python train.py --n_layer=17 --d_model=160 --n_head=2 --n_kv_head=2 --head_dim=64 --d_mlp=512 --vocab_size=2048 --activation="gelu" --norm="layernorm" --norm_place="pre" --norm_eps=1e-05 --positions="alibi" --qk_norm=false --attn_scale=0.125 --bias="all" --tie_embeddings=true --parallel_block=false --init="trunc" --init_std_qkv=0.0211 --init_std_o=0.00362 --init_std_up=0.0211 --init_std_down=0.00362 --optimizer="muon_variant" --lr=0.00846 --lr_mult_down=1.5 --beta1=0.95 --lr_head=0.00881 --grad_clip=2.0 --warmup_steps=200 --schedule="wsd" --decay_fraction=0.949 --decay_shape="linear" --final_lr_fraction=0.05 --batch_tokens=[8192, 16384, 24576] --seq_len=512 --doc_mask=false --train_tokens=175100000 --steps=10709 --dataset="wikipedia_en"
Each number is 128 + 24 x the weight over its row's rms, rounded and kept within 0 to 255. Layers, rows and columns count from 0. The size above them is the row's rms in percent of the matrix's.

# layer 6 MLP up, 512x160, rms 0.284, rows 110-152, columns 0-79
size [ 96 102  92 100 110  92  95  95  97 100  98 106  98 100 107 102 107  99  97 101 100  94  93 107  97 100  99 112  93 107 100  98  99  97  97 101  89  99  97 102 101  98  96]
[[ 93 106  77 134 114  94 121 170  85 107 122  80 115 140 114 153 135 143 129 154 127 151 126 176 125 180 125 114 124 121 117 129 125 130 141 176 117 147 108 132  89 136 122 197 152 116 139 129  99 124 117 123 106 174 102 122 100 122 151  93 137 146 149 130 113 151 148 113  99 165 129 109 108 121 154 128 127  75 125 100]
 [143 138 145 132 128 141 188 164 113 111  83 144 125 144 167 141  97 111 129 169 150 112 123 119 148 104 144 123 111 133 122 128 155 130  90 139 136 124 155 113 154 114 111 126 165 110 150 121 132 153 129 131 112 132  91 137 161 149 137 189 103 136 124 146 133 112 134  73  69 149 124 114 126 123 155 105 132 102 117 120]
 [139 110 123 170 103 148  97  96 109 136  91 152 122 138 132 140 125 137 135 128 117 115 165 130 111 113 129  89 124 148 199  84 114 111  85 131 142 124 136 122 119 130 169 135 152 136 130 125 117 118 152 153 119 120  73 128 121 103 160 149 179 131 103 125 121 149 148 108 107 133  71 164  98 123 121 119 170 158 111 112]
 [122  99 122 123 109  90 103  97 123  90 135 131  96 123 138 149 169 122  94 140 131 136 143 125 107 154  96 125 148 106 114 152 153 135 125  91 116 104 124 143  86 115 141 152 159 139 115 164 123 115 109 136 166 175 157 117 127 156 130 142 104 133  99 174 146 156 151 166 148  97 115 151 132 123 115  77 142 162 124 162]
 [113  76 101 116 122  94 100 189 144 155 146 103 143 162 123 127 133 138 123 100 121 173 147  81 159 140 194 123  87 138 117 114 108 116 100 141 124 124 150 109 174 106 122 127 126 149 110 145 128  84 160 118 132 143  90 126 113 144 161 182 130 120 103 128 153 131 125 134 127 129 141 143 167 131 162 143 126 122 140 137]
 [197 131 124 169 127  98 102 141 111 154  80  91 117 115 103 106 112 127 182  96 116 104 151 101 116 150 153 121 135  97 156 129 136 109 175 136 128 121 187  83 126 127 142 134  85 140 100 120 116 136 100 149 124 163 154 122 109 157 137 138 166 113 123 112 117 111 148 112  98 100 118 138 126  99 127 125 144 121 130 118]
 [135  89 140 154 151 121 117  86 141 108 111 153 156 131  99 169 141 103 137 152  53 118 136 134 127 118 126 158 122  71 164 151 115 101 132 142 138 138  89 143  75 103 111 130 144 117  99 151 144 155 127 152 108 173 110 139 159 100 135 140 158  77 143 125 127 124  91 111 137 104 176 115 100 139 132 108 153 168 125 112]
 [145 108 129 154 144 130 137 150 124  89 107 107 104 165 154 120 136  70 140 176 115 117 117 135 172 116 122 145  66 146 193 124 106 100 125 125 112 138 156 173 101 147 165 118 147 162 113 136  86 152 137 117  89  95 105 138 121 131 112  96 151 114 136 148  93 147 154 176  94 117 136 124 157 130 158 138 134 139 134 105]
 [148  59 117 132 175 106 119 131 121 141  74 111 145 130 113 114 129 127 183 157 120 108 145 122 119 121 119 122 108 103 141 131 156 121 186 166 124 137 142 142 109  95 125 132  89 136 149 140  94 165 101 137 108 104 136 112 123 154 170 140 143 119 104  92 116 141 124 112 172 115  97 176 114 130 121 148 147 120 147 136]
 [120 102 140 110 114 138 133 118 147 149 139 164 123 140  94 139 137 148 179 122 134  77 149 169  99 129 127 116 154 113  67 140 139 172 167  97 127  83 136 126 154  91 137 144 106 130 161 122 151 135 135 153 117 113 118 119  90 138  90 131 156 130 128 139 164 105 111 161 150  88 121 149 128 122 116 120  95 130 154 155]
 [144 176 121 154 104  82  81 128 148 113 141 135 179 151 164 114  93  98  90 131 102 134 128 126 135 128  76 130 141 167 146 160  79 137 150 160 122 131 135  99  99 130  97 107  99 132 121 138 141 147 152 143 139 126 152 125 158 118 107 131 104 106 120 135 139  87 152 123 208 123 181 101 124 109 106 142 118 114 113 133]
 [139  62 162 169 137 100 162 126 119  92 130 125 106 135 100 141 119 125 111 114 115 127 140 130 121 135 143  82 163 139 128 147 153 140 149 107  98 146 123 149 157 131 132 121  98 144 122 148 147  90  99 130 104 141 177 115 106  76 136 128 123 147 161 148 130 129 163 129 177 174  86 132 115 152 132 140 135 141 139 123]
 [ 82 127 128 129 172 144 140 129 133 112 121 105 118 133 140 152 133 142 126 160 130 119  62 130 127 182 165 112 179  86 165 154 110 125 139 141 121 111 134  90 107 112 141 117 118 112 117 123  95 150 132 127 134 122  95  89 132 123 135 162 104 131  99 100 152 148 167  96 151 134 132 128 147 109 125 143 126  90 168 105]
 [159 101 157 151 181 118 153 124 143 130 133 142 134 102 114 113 120 165 116 118  46 113 122 122 144 115 126  80 108 143 100 104 129 144 143  99  97 151 143 138  93 116 118 117 131 117 116 178 147 140 151 174 118 115 122 103 120 143  96 130 123 126 122 161 202 168 141 138 108  96 137 108 101 150 152 102 134 141  94 169]
 [140  97 125 119 181 128 110 138 144 144 104 173 144 133 172 127 119 121 120 127  63 113 129  96 104 112 106 120  75 165 136 165 145 157 111 128 161 174 117 104 140 108 155 130 158 134  97 136 114 142 145 125 115 153 100 107 121 143 101 135 175 111 137 143 153 120 134 101  70 145 144 106 147 159 120 119 149 113  99 149]
 [104 124 157 109 148 198 146 112 118 132 134 116 143  80 156  96 145 115 141 193 148 116 135 134 117 106 111 140  96 131 148 111 129 114 102 109 132 140 201 125 116 120 121 160 165 127 164 131 128 151 128 148 136 157 109 153 167 180  73 107 118 112 137 121 166 145 143 159  86 124 134 113 176 135 120 139 117 184 135 130]
 [109 128 119 133 126 120 100 131  88 128 156  99 130 134 153  77 113 157 188 141  74 105 140 131 127  90 118 133 124 102 135 103 143 124 172  99 120 150 116 136 106  93  89 127 191 149 155  94 157 149 157 143 127 158 105 168 160 184 132 126 158 132 131 157 125 118 139 127 126 100 127 116 108  97 136 130 142 146 134  87]
 [127 127 131 141 105 121  95 133 126  60 156 138 137 104 137 121 109 146 120 137 154 144  64  86 166 117 108 151 119 128 134 154 159 151 104 101 110 156  84 144  82  86 143 137 136 177 154 121 146 149  99 148 159 139 150 138 117 169 127 120  86 138 151 117 144 114  87 152 113 157  92 164 118  96 121 133 153 116 213 103]
 [142 131 122 142 129 122 156 105 143 129 128 162 145 154  86 173 127 159 149 133 131 173  69 126 109  94 116 151 133 143 100 120 100 137 118 167 151 122 114 112 128 110 160 132 115 131 106 138  78 136 121 111 113 102  86 150 163 108  86 146  79 150 123 125 117  63 123 130 117 140 134 129 135 128 130  77 126 142 130  90]
 [ 97 126 113 123 137  51 181 158 126  75  99 139 112 142 149 130 144 133 145 125 110 148 104 104 126 151 134 103 131 147 128 147 136 130 118 137 142 164 127 162  69 138 122 110 138 126 124 155 120 136 130 113  87 142 148 122 136 155 121 141 134  61 141 100 106 111 124 140  92 143 113 146 157 134  94 178 122 126 135  96]
 [118  80 139 143 104 164 110 158 127 100 122 134 124 170 135 182 128 113 143 137 123 145 131 125 104 149 126 168 169 103 149  73 117 157 135  61 123 168 114 119 126 135 133 118  82 132 145 143 141 137 117  96 148 174 119 109 139 119 130  98 167  97  75 128 144 172 135 107 138 126 120  97 110 120 142 130 111 148 107 123]
 [145 137 136 126 115 149 123 136 143 169 153 111 128 165  96 146 123 138  92  94  74 150 106 131  85 138 150 100 128 121 166 108 161 118 130  98 134 170 158 118 115  81  94 134 103 159 158 140 139 130 138 126 154 153 145 153 180  62 157 197 111 143 124 151  76 120 107 117 170 124 121 116 143 108 123 127 125 102 126 123]
 [146 135 119 130 154 157 145 163 133  85 133 116 131 151 111 159 142  98 106 129 139 145 107 139 133 122 150  85 109 101 112 138 196 117 163 139  83 131 140 132 165 134 137 123 164 155 132 131  78 115 151 158 153 137 167 133 119 152  85 138 117  88 145 102 130 111 132 117 133  85 134 182 121 143 109 127 150 114 126 144]
 [113 156 124 146 172 144 128 153 164 147 127 125 165  91 150 140 149 136 152 143 118 141 133 144 126 115 138 166  81 157 144  80 118 134 129  98 144 129  98 103 122 127 118 148 131  97 136 108 166 110 128 162 146 101  99 103 169 115 116 133 100 143 126 159 153 120  77 132 129 116 111 140 138 157 103 126 117  82  63 138]
 [ 94  78 139 130 108 145  76  66 160 188 128 126 163 197 121 120 102  97  93 128 124 141 121 120 151 115 108 107 107 134 105 122  94 144 159 133 140 141 142 122 136 120 134 122 143 121 122 124 146 129 101 113 105 151 130 143 174 109 125 121 143 113 143 133 117 110 129 145 103 114 126 127 124 156 149  90 159 127 144 146]
 [104 121 163 104 113 116 149 124  85  81 134 127  98 151 113 124 133 164 140 133 158 150 138  84  99 152 107 116 156 119  87 137 133  81 117 123 135 148 133 187 156 138 109  99 113 168 188 138 128 135 141 116 117 128 136 126 140 160  60 180 115 118 120  85  96 152 128 118 138 104 114 165 116 114 199 119 120 133 106 113]
 [ 93  96 169 130 151 150 106 101 161 113 106 135 107 131 120 111 144 123 131 140 136 159 110 158 147 118  86 175 140 121 113 130 148 143 169 159 145 144  77 150 148 110 140 142 183 107 107 125 128 143 116 123 120 129  83 149 131 112 148 113 136 110 146 123 138 147 114  79 133 113 142 109 137 101 134 125 126 146 150 125]
 [147 147 122 138 101 130 118 145 110 150 154 100 129 108 114 135 125 124 112 184 107 165 116 148 157 125  96 151 141 113 100  99 151 145  83 147 151 147 119 145 127 133 110 145 122 138 145  92 116 109 172 176 138 154 128 157 118 104 166 144  88 113  99  66 143 140 145 117 197 138 109 147 121 143 167 123 170 100 125 146]
 [110 105 104 149  59 151 135 132 128 113 126 110 105 142 142 108 138 133 149  97 159  92 133 122 152 100 156 110 120 145  90 184 159  98 122 108 109 107 105 139 125 132 169 120  92 120 135 107  92 127 130 130 117 121 137 144 185 146 119 145 159 159 141 126 176 125 119 143 124 145  83  99 130 153 115 104  74 134  64 201]
 [124 123 113 106 141 109  89 155  91 125 106 140 101 130 153 127 135 110  87 169 150 148 164 125 170 155 128 139 147 102 109 109 121 123 152 161 130  85 132 140 130 124 124 153 113 125  78 100 112 165 171 102 145  82 130 143 150  92 144 122  93  99 167 121 100 154 123 101 124 145 133 119 163 147 110 115 120 108 134 126]
 [134 124 153 154 140  87 140 142  98 118 131 110 112 133 101 117 140 158  97 133  96 130 122 136 100 166 128 138  99 109 152 136 126 147  88 166 135 128 151 117 133 104 121 195 122 152 117 122 123 129 128 119 118 127  99 124 146 148 120 172 166  80 118 137 124 159  89 111  96 165 182 128 117 148 132  91 113 155 161 166]
 [ 80 100  83  58 145 140 121 142 144 141 187 139 101 134 142 121 110 141 143 103 127 146 110 135  80 116 118 117 155 142 123 134  63 174 159 157 124 150 131 116  80 161 157 127 117 180 107 150 106 118 132 110 122 118 157  89 139 151  93 151 124  97 147 110 163 117 156 112 130  92 129 112 141 157 140 102 105 133 118 149]
 [ 99 136 135 176 145 103 114 118 109 155 159 158 107 158 124 166 144 104 139 110 152 139 133 167 203 152 125 119 169 151  91 127 103 131 131 107 143 133 114 117 115 152 126 123  75 120 107  82 121  97 142 115 121 120  91 127 161 100  97 167 128 121  95  96 110 137 139 133 142  99 178 104 128 136  99  94 146 170 113 132]
 [162 121 120 126 104 132 130 162 111 162 112 119 188 112 133 113 137 141 118 145  84 152 110 157 148 155 101 112 170  95 135 131 125 139 153 146 129 129 168 159  89 107 129 114 136 116 167 142 119 142 106 184 120 136 105 127 138 151 114 135 107  95 101 111 164 155 127 138 103  96 148 115  77 117 202 147 121 124 162  98]
 [121 153  96 161 119 138 147 147 119 164 142 130 104 144 119 152  87 139 108  98  84 128 143 124 140  89 103 130 103 110 158 144 150 142 124 148  83 109 131 134 125 110 103 110 108 152 106  84 133 135 154 184 180 136  90 191 150 105 112 117  92 164 122 109 100 124 159  92 119 132  91 116 148 173 145 108 123 118 158 167]
 [167  95 146 156 132 115 127 118 179  89 113 175 155 159 145 139 141 160 130 115 154  78 133 140 121 102 150 112 108 127 126 144 113 119 122  88 166 133 107 104 134 114 109 118 129  98 117 122 115 137 137 135 186 135 145 120 141 129  80 132 112 136 129 141 116  82 114 149 164 142  85 166 127 132 126 148 107 153 153 143]
 [120 130 112 142 149 105 104 126 150 123  96 123 114 147 126 112 109  99 145 105 122 109 193 153 102  89 113 120  88 126  96  95 176 141 138 151  98 129 123 102 152 120 137 141 109 144 151 129 104 100 178 126 108 116  79 146 120 122 107 122 179 100 139 127 111 113 151 127 138  91 114 113  95 119 188 122 173 112 121 124]
 [ 85 128 136 158 149 135 152 118 146 119 146 184 116 108 122  99  91 118 139 176 135 165 135 100 100  98 117  82 164 138 103 106 111  98 107  94 142 119 132 144 161  76 111 133 157 112 150 107 128 114 133 105 156  97 142 148 124  94 143 128 111 110 141 138 171 148 151 150 134 120 122 156 154 111 148 149  79 124 135 127]
 [117 119 145 117 107 158 106 109 124  90 138 134 139 135 110 136 150 150  96 146 134 124 123 128 133 114 132 155 180 169  94 145  92 130 171 111 141 161 127 169 107 107 168 131 140 118 151 188 104 120 102 136 123 137 122 126 126 104  84 132 112  74 127 109 140 143 138  96 121 124 162 114 139 123 114 141 111  94 121 108]
 [141 152 186 109 201 132 125 179 128 103  77 158 119  96 107 133 122 171 109  98 119 119 105 119 139 171  74  94 123 140 115 143 133 145 134 169 144 123 149 144 143 104 125 129 122 112 105 160 134  81 146 129 119 104 112 136 114 139 134 100 171 130 127 150 120 150  99 111 107 158  99 114 117 114 107 126 137 112 117 104]
 [106 152 137 123 145 129 121 137 159  88 121 152 145  86 154 154 180 135 116 127  99 131 118 128 112 122  78 142 161 181 125 123 118 113 134 129  78  95  65 124 174 119 141  80 152 116 130 168 110 154 103 177 117  97 150 134 134  93 127 127 136 116 156  73 110 156 130 131 140 158 127 138 132 131 146 155 144 128 156 108]
 [116 138 112  97 168 134 141 113 116 113 145 143 140 128 113 142 132 136 108 105 147 108 136  90 147 144 181 148 138 159 161 147 151 131 126 107 126 133 127  93  89 131 136 121 122 147 139 166 129  86 139 136 132 134 127 142 117 124 123 141 129 153 112 155 150 131 109 125  62 126 100 179 124 179  96 127  56  77 106 108]
 [131 136 166 155 130 109 137 126 134 159 123 115  88 132 131 136 139 167 132 114  96 132 102 127 117 114 130 133 118  72 189 149 115 133 162  92 103 149 142 132 113 152 123 129 139 130 130 127  60 122 103 142 113 112 116 113 112 137 143  76 142  59 172 128 131 119 140 116 106 148 102 132  80 107 120 135  85 174 126  50]]
# layer 6 MLP down (transposed), 512x160, rms 0.242, rows 110-151, columns 0-79
size [ 97 104  82  97 105  98 101  87 102 107 100 106  92  92 103 100 102  90  91 100  97  88  87 121 102  82 102 106  90 101  89 107  92  92  93 101  83  96  95 100  98 105]
[[109 142 160 101 136 156 132 127 138 117 135 144 117 173 113 150 100 141 151 135 140 149 152  94 131 104 121 122 110 121 101 110 159  88 104 103 138 202 147 126 163 123 146  90 138 125 174  87  87 171 129 114  98 146 135 136 121 129 108 114 107 122 167 140 129 125 157 100 103 102  89 136 110 150 125 131 141 132 128  85]
 [120  97 158 158 171 147  76 136 155  99 147 123 104 109 136 147 133 119 143 149 141 159 131 132 120 134 122  81 114 137 135 155  98 144 130 132 115 104 125 127 136 122  81  94 122 172  94 158 101 115 193 155 145 113  74 106 146 152 145 125 149 106 117  98 137 124 113  94 129 143 139  88 178 126  68 110 130 156 152 117]
 [152 149 159 113 134 130 124 128 141 120 125  97 111 151 144 159 117 124 123 152  91 129 112 128 120 102 115 125 126  88  77 139 132 133 105  96  93  92 141 128 132 153 114 165 140 124 151 111 108 135 159 185 105 149 152 104  95 174 107 159 110 187 124 148 138 107 128 127 159 154 141  93 115  96 104 159 137 137 153 133]
 [ 96 149 105 144 111 132 180 151 152 107 101 145  80 162 126 125 149 104  87 125 134 150 115 132 135 125  93 140 111 151 148 137 143 149  90 140  89 118 204 168  85 122 104 146 136 125 127 125 133 150 130 122 141 149 155  99 123 149 136 114 132 130 146 150 128 102 141  98 133 180 167 105 118 110 142 126 175 147  91 128]
 [169 123  99 136 138 148 133 149  90  79 122 152 103 156 152  92 106 111 157 131 164 124 137 133 114 116 148 126 163 139 131 133 153 145  79 136 107 164 141 145 118 134 107 106 133 146 121 114 116 136 124 128 120 158 107 104 140 143 133 168 149  78 111 162 107 104 132  81 127 149 174 137 136 110 126 130 110 112 116 133]
 [152 125 120 129  88 142 108 123  74 147 105 103 147 138 107 142 158 163 112 151 115 122 144  99 135  94 130  94 128  98 103 140 167 111 117 152 126 132 131 117 160 119 169 132 178 135 159 158 119 106 168 122 146 116 123 133  96 108  81 150 131  77 108 137 101 129  91 106 164 102 143 116 135 112 132  87  94 118 158 161]
 [140 156  96 107 129 138 115 120 148 111  93 137  95 160 119 120 135 120  80 162 118 137 139 147 162 125 113 171 112  97 122 130 116 165 131 166 110 133 147 157 152 114 121 106 117 119  95  75 144 141  79 102  93 144 162 130 102 138 121 145 120 156 138 179 108 159 129 117 108 168 126  93  97 148 140 142 154  81 146  88]
 [126 136 163  94 123 131 135 110 136 186 136 129 198 132  87 160 125 127  78 110 129 149 141 131 105  99 160 113 144 107 113 104 130 130 102 148 111 127 169 146 153 144 101 133  99 140  93 101 140 125 167 146 133 126 150 124 153 108 121 129  90 134 130 110 123 113 125  95 121 119 112 113 163 152  70 142 126 130 132 153]
 [145 162  63 140 142 141 129 133 101 131 106 162 133 135 145 113 112 100 143 104  87 101 131 127 118 115 138 135 104  86 157 114 147 166 100 135 153 143 118 152 127 116 177 127 176  97 149 108 142 134 122  96 128 124 138 134 121 174 149 119 165 126  82 177 131 124 153 119 140 141 138 117 125 105 143  98 126 138 127 127]
 [100 148 143 132 155 168 137 130 126 132 121  88 102 115 130 149 181 142 145 141 147 155 104 151 185 124 102 128 154 123 160 109  91  74 125  95 129 148 181 132 121 129 139 138 125 110 171 130 130 143 104 124 124 168  95 175 151 126 107 157 152 105 146 145 174 152 125  95 141 127  79 152 148  82 119 158 137 137 118 109]
 [135 156 153 134  91 139 157 160 125 168 155 103 128 124 121  89  92 119 140 113 150  97  88 130 122  91  99 143 147 135 111 121 112 132 137 111 167 128 113 152 157 139 144  99 177 110 132 108 116 170 114 175 125 136 113 131 120 102 120 128 127  89 128 104 150 138 132  83 108 162 111 107 117  86 128 147  78 115 145  90]
 [107 123 133 110 127 126 126 118 160 121 158 103 123 183 124 123 117 157 126 147 193 101  99 172 116 138 103 143  60 141  88 131 108 145 164 108 176  66 171 136 122  99 126 156 136 141 108 146 158 138 155  95 140 110 129  80 157 122 108  94 152 113 129 131 180 131 145 152 140  99  54 131 107 125 111 178 101 139 118 155]
 [137 145 142 103 121 127 123 101 146 145 146 119 113 112 155 140 195 157 141 172 131  93 144 147 111 117 158 151 159  69 153 120  96 150 134 127 114  99 134 126 127 133 159 130 127 114  98 116  84 112 102 137 123 128 121 135 148 112  57 175 158 131 142  96 174 124 142 158  76 128 132 119 140 113 121  96 119 145  95 149]
 [ 98 132 120  94 126 108  71 134 144 134 185  91 147 104 119 139 171 106 130 113 155 105 132 140  99 169 144 126 129 117 112 139 133 143 153 120 119 128 122 105  91 175  95 150 101 141 134  98 125 128 121 116 178 138  97 137 170  86 122 129 110 129 136 141 125 137 126 130 160 129 112 135 131 101 156 170 150 142 136 151]
 [117 119 130 122 111 144 131 135 145 130 110  90 137 133 157 119 150  82 151 154 160 173  93 129 105 163 104 159 123  81 143 155  89 131 107 103 117 104 141 142 133 111 106 155 169 129 176  61 115 133 141 145  99 126 196 136 177 105 114 138 112 152 143 108  98 106 131  94 106 114 134 103 120 155 130 139 132 123 136 147]
 [148 139 150  79 136 117 179 119 135 119  87 142 106 105  75 115 105 147 127 107 117 164 144 100  88 125 140  94 120  72 158 112 181 141 148 118 122  94 167 117 112  94  93 145 124 125  70 126 147  81 126 148 100 119 137 110 151 102 151 158 118 158 140 123  83 158 127  99 140 145 114 132 142 124 145 141 110 109 146 130]
 [162 131 125 179 104 130 169  98 122 129 159 153 130 140 139 126 170 132 132  96 129 148  97 138 153 183 158 158 126 150 124 108 133 129  98 169  71  75 131  82 142 136 128 146  98 112 124 124 133 100 162  95 177 123 154 104 108 109  89 131 138  97 130 151 111 130 135 115 127 112 132 161 102 153  91 148 103 153 109 144]
 [110 160  94 136 144 134  96 148 131 113 167 154 131 150 110  91 128 144 107 162 134 152 136 101 151  59 115 123 126 154 103 154 140 130 117 147  97 115 106 125 127 144 142 110 147  93 121  99 133 157 103 118  88 133 137 139 106 111 127 136 164 155 162 130 131 153 110 120 116 165 136 164 147 126  97 119 169 126 165 121]
 [114 164 113 122 109 120 130 136 116 119 107 107 109 162 132 122 123 149 108 127 104 128 161  82  99 146 141 187 115 110 121 109 169 121 114 125 112 133 124 148 170 140  96 131  95 111 112 135 175 131 108 133 175 140 159 104 141 145 142  98 169 152 133 118 119 140 106  81 109 115 120 161 123 159 155 158 140 118  96 144]
 [152 128  73 112 141  98 146 127 102  92 134 166 131 136 152 102 112 130 119 142 103 143 131  78 135 170 112 150 130 107 126 156 125 145 116 148 135 150 165 135  81 116 120 143 134 112 112 172  91 119 166 151 114 128 127 153 159 102 110 118 162 128  96 168 129 123  92 138 100 150 122 155 106 133 145  76 157 158 112 149]
 [115  76 112 102 129 143  95  82  99 137 157 121 141 171 166 127 154  92 127 117 124 119 116 122 101 134 144 163 125 162  73 112 130 117 120 134 130 109  86 175 138 145 115 106 178 171 136 120 164 121 179 126 135  91  89  87 100 135 126 154 109 139 104 118 169  99 149 127 109 137 153 128 136 174 130 143 171 108  74 130]
 [114 162 137 104 136 135 171 122 120 127 125  95 110  94 127  86 110 134 117 109 138 121 122 117 160 125 169 126 132 125 116 139 120 119 119 135 125  94 133 131 137 150 130 158 116  75 109 128 138 147 122  76  91 140  99 111 137 137 157 127 122 156 164 119 117 105 115 114 110 161 130 120 163 127  56 138 156 140 113 126]
 [115 142 146 143 132  96 125  99 147 176  88 155  98 157 117  75 121 162  93 138 141 161 131 124 168 159 124 129  96 160 105 152 153 129 132 132 159 125 145 117  93 113 122 132 111  94 152 124 158 115 130  83  93 177 149 123 161  85 125 123 134 159 113 149 162 133 118 128 119 115 132  79 136 102 120 147 124 154 143  95]
 [127 119 161 134 158 141 185 114 124 176 119 103  95 126 137 127  94 127 133 124 148 162 143 116 112  91 114 103 147 155 116 114 130 148 117 137 137 114 124 145 100 133 128 107 117 111 140 145 151 208  69  66  94 128 177  96  75 126 112 123 121 114 115 128 151 110  98 138  97 138 157 175 138 153 149 130 120 134 147 112]
 [101 117 124 126 165 111 125 155 111 123 141  68 125 112 104 189 136  89  76 129 166 103 135 132 126 132  97 138  94 141 125 111  98 162  80 127 136 116  99 158  83 138 114 156 103  79 131 133 152  97 128 133 123 123 108  99  79 127  95  81 146 127  96 144 175  84  96 148  99 155 130 132 149 127 153 157 154 129 100 124]
 [155 177 122 118 137 123 179 167 143 155 148 123 191 116 116 123 103 127 184 132  98 120 112 156 155 147 170 118 167 125 135 143 136 108  89 143  88 120 151 152 129  96 134 100  94 130 143  89 147 149  91 133 147 129 121  99  46 113 130  86 141 151 108 181 143  97 147 117 110 122 122 152 124 120 132 149 161 111 136 123]
 [142 124 135 112 152 124 147 158 170 147  94 140 136  78 131 170 113 119 101 107 120 128 142 125 151 117 118 152 112  93 138 116 124 135 150  83 109 200 100 108 132 159 139 138 142 117 128 101 113 132 104  65 116 123 141 113 126 116 138 103 124 137 108 153 157 140 148 121 108 162 139 117 122 143 140 126 190  72 133 148]
 [127 138  99 151 102 121 116 172 105 130 126 142 146 133 126 144 123 100 120 161 107 105 106  48 143  76 114 146 143 138 116 151 129 166 105 139 122 116 121 149 143 147 113 128 146 148 115 115 139 135 138 132 142 131 133 121 163 105 176 126  81 153 135 123 134 122 124 172  97 140 112 152 149  96 142 145 183 164 158 156]
 [140 130 153 101 203 137 123 142 159 144 119 115 117 121 109 158  90  93 127 135 106 147 166 123 145 106  97 118 153 105 161 142 133 179 103 109 149 121 138 153  62 117 144 134 156 106 146 168 119 147 129 163  70 151 134 155 123  89 161 145 138 124 125 131 138 125 100 109 115  77 106 103 109 104 126 143  88 122 146 126]
 [131 193 114 112  86 107 119 133 128 140 182  88 137 154 104 132 119  74  87 152  69 114 132 131 127 102 127 128 113 111 101 115 170  88  99 134 111 184 127  86 133 143 164  94 164 144 121 110 129  97 142 111 135 132  92 122 156 130 132 123 128  97 128 106 113 169 141 113 152 116 105 115 104 106 131 147 109 111 139 136]
 [141 140 159  90  69 167 155 114 156 128 112 117 136 152 157 144 141 107 154 131 132 137 151 151 150 143 154  84 146 142 130 139 124 119 133 126 123 112 119 141 137 132 168  82 144 126 128 141 101 161 152 120 198 101 113 107  83 145 109 139 127 137 149 119 135 147 165 130 109 124  92 152 117 129 101 143 140 123  78 108]
 [121  90 135 127 108 193 137 101 165 136 116 132 176 185 102 146 128 115 136 115  78 141  93 146 126 138 122 149 152 133 101 104 124 115 128 160 100 146 160 122 100 127 149 113 107 144 169 124 134 149 120 134  73 150 118 117 129 131 135 105 139 134 106 157 107  84 143 159 109  77 154 114 127 118 157 150 159 130 145 124]
 [132 162  93  97 110  70 169 139 144 107 167 115 129 136 126 166 118 131 117 114 124 117 131 127 146 140 173 133 137 152 129 113 118 137 134  98  74 137 147 157 124 125 146 117 159  91 154 106 146 141 108  98 116 134 145 175 124 134  30 170 200 103 150 145  95 127 131 103 122 149 119  92 116 122 145 110 125  93 160 110]
 [133 183 119 114 125 101 113 151 117 130 146 122 118 148  51 167 118 127 108 112 117 132 115 134 131 143 116 119 128  90 116 157 104 112 101 168 162 157 100 126 123 163 100 123 108 165 107 155  90 120 113 108 111 143 156 145 140 137 105 146 140 113 138 177 123  91 134 150 110 166 115 134 126 119 126 152 155 154  94 133]
 [130 122 114 119 148 113  61 125 148 128 137 128 133 154 176 130 170  90 139 134 157  92 153 151 142 154 119 140 123 102 110 128 164 120 157 146 137 157 115 114  74 121 161 106 139 126 148 155 168 168 134 113 101 106 158 155  64  89 155 117 115 169 143 123  98 126  96 130 131 131 107 124 100 115 147 128 144 127 117 135]
 [138 109 155 146 103 114 112 122 130 149 145  96 135 104 130  99 140 102 123 109 149  89  73 128 136 142 163 171 116 129 134 140 158 114 127 154 106 147 112 154 115  91 139 197 111 102 147 116 123 129 165 120 158 134 148 156 120 107  79 109 129 120  88 143 144 151 135 151 143 129 124 135 160  84 106  95 124 145 113 105]
 [131 159 117 100 127 133 115  81 136 134 130 100 122  96 144  98 165 127 118 138 176 167 138 116 163 155 142 133 137 151 117 113 119 110 121 128 129 118 148 120 135 137 125 134 117 124 149 150 149 144 106  94  91 139 128 149 104 157  99 145 102 156 155 159 135 167 143 137 122 111 156  90 172 115 111 114 126 155 127  74]
 [ 86 141 169  93 118 134 152 134 143 113 115 156 144 114 101 117  99  98 153 122 105 128 110 134  85 113 158 115 168 120  76 136 102 122 136 130 144 113 165 137 128  91 155 142  97  96 147 110 164 130 100 111 151  95 125 150 120 143 142 146 121 163 122 118  91 141 107 133  90 106 121 182 132  99 104 121 132 143 166 107]
 [128 160 140 113 119 152 123 104 166 148  99 155 125 168 104 150 118 128 118 121  97 156 129 100 119 117 132 145  70  70 146 148  67  94 132 147  97 132  95 175 136 118 105 132 111 127 107  97 131 122 153 115 131 110 113 157 118 171  89 121 143  89 105 115  80 141 139 115 144 159 176  90  92 129 105 131 136 136 115 133]
 [139 135 175  84 151 114 146 121 107 136 110 132 129 138 130  99  92 137 110 100 153 119 145 133 138  99 135 131 111 136 167 155 174 133 110 117 166 111 123 151  67  90 190 173 152 109 121 104 152 100 142  96  88 121 164 142 138 116  87 101 105 165 150 119 137 125 146 111 102 159 128 127 128 143  92 100 148 126 120 132]
 [101 106 132 107 123 138 119 119 174 104 131 124 132 113 143  90 115 124 142 132 135 180 123 103 135 116 136 193 137 127 104 119 113  92 119 120 103 119 152 129 110 207 162 158 130 113 134 111 155  89 150 100 181 136 155 176 111 119 158 160  73 147 149 103  99 141 120 126 119 112 104 135 133 123 137 141 130 156 156 148]
 [121 110 160 160 109 124 148 135 128 134 134 124 112  93 125 118 136 151  82 104 153 110 147 131 125 169 121 175 146 158 111 159 134  96 132 129 104 151 119  85 128 152 114 130 149 127 141 141 138 129 100 122 139  96 156 114 139 130 153 150 132 133 124 124 131 102  91 142  74 162 142  90 184 169 146 134 105 117 134 105]]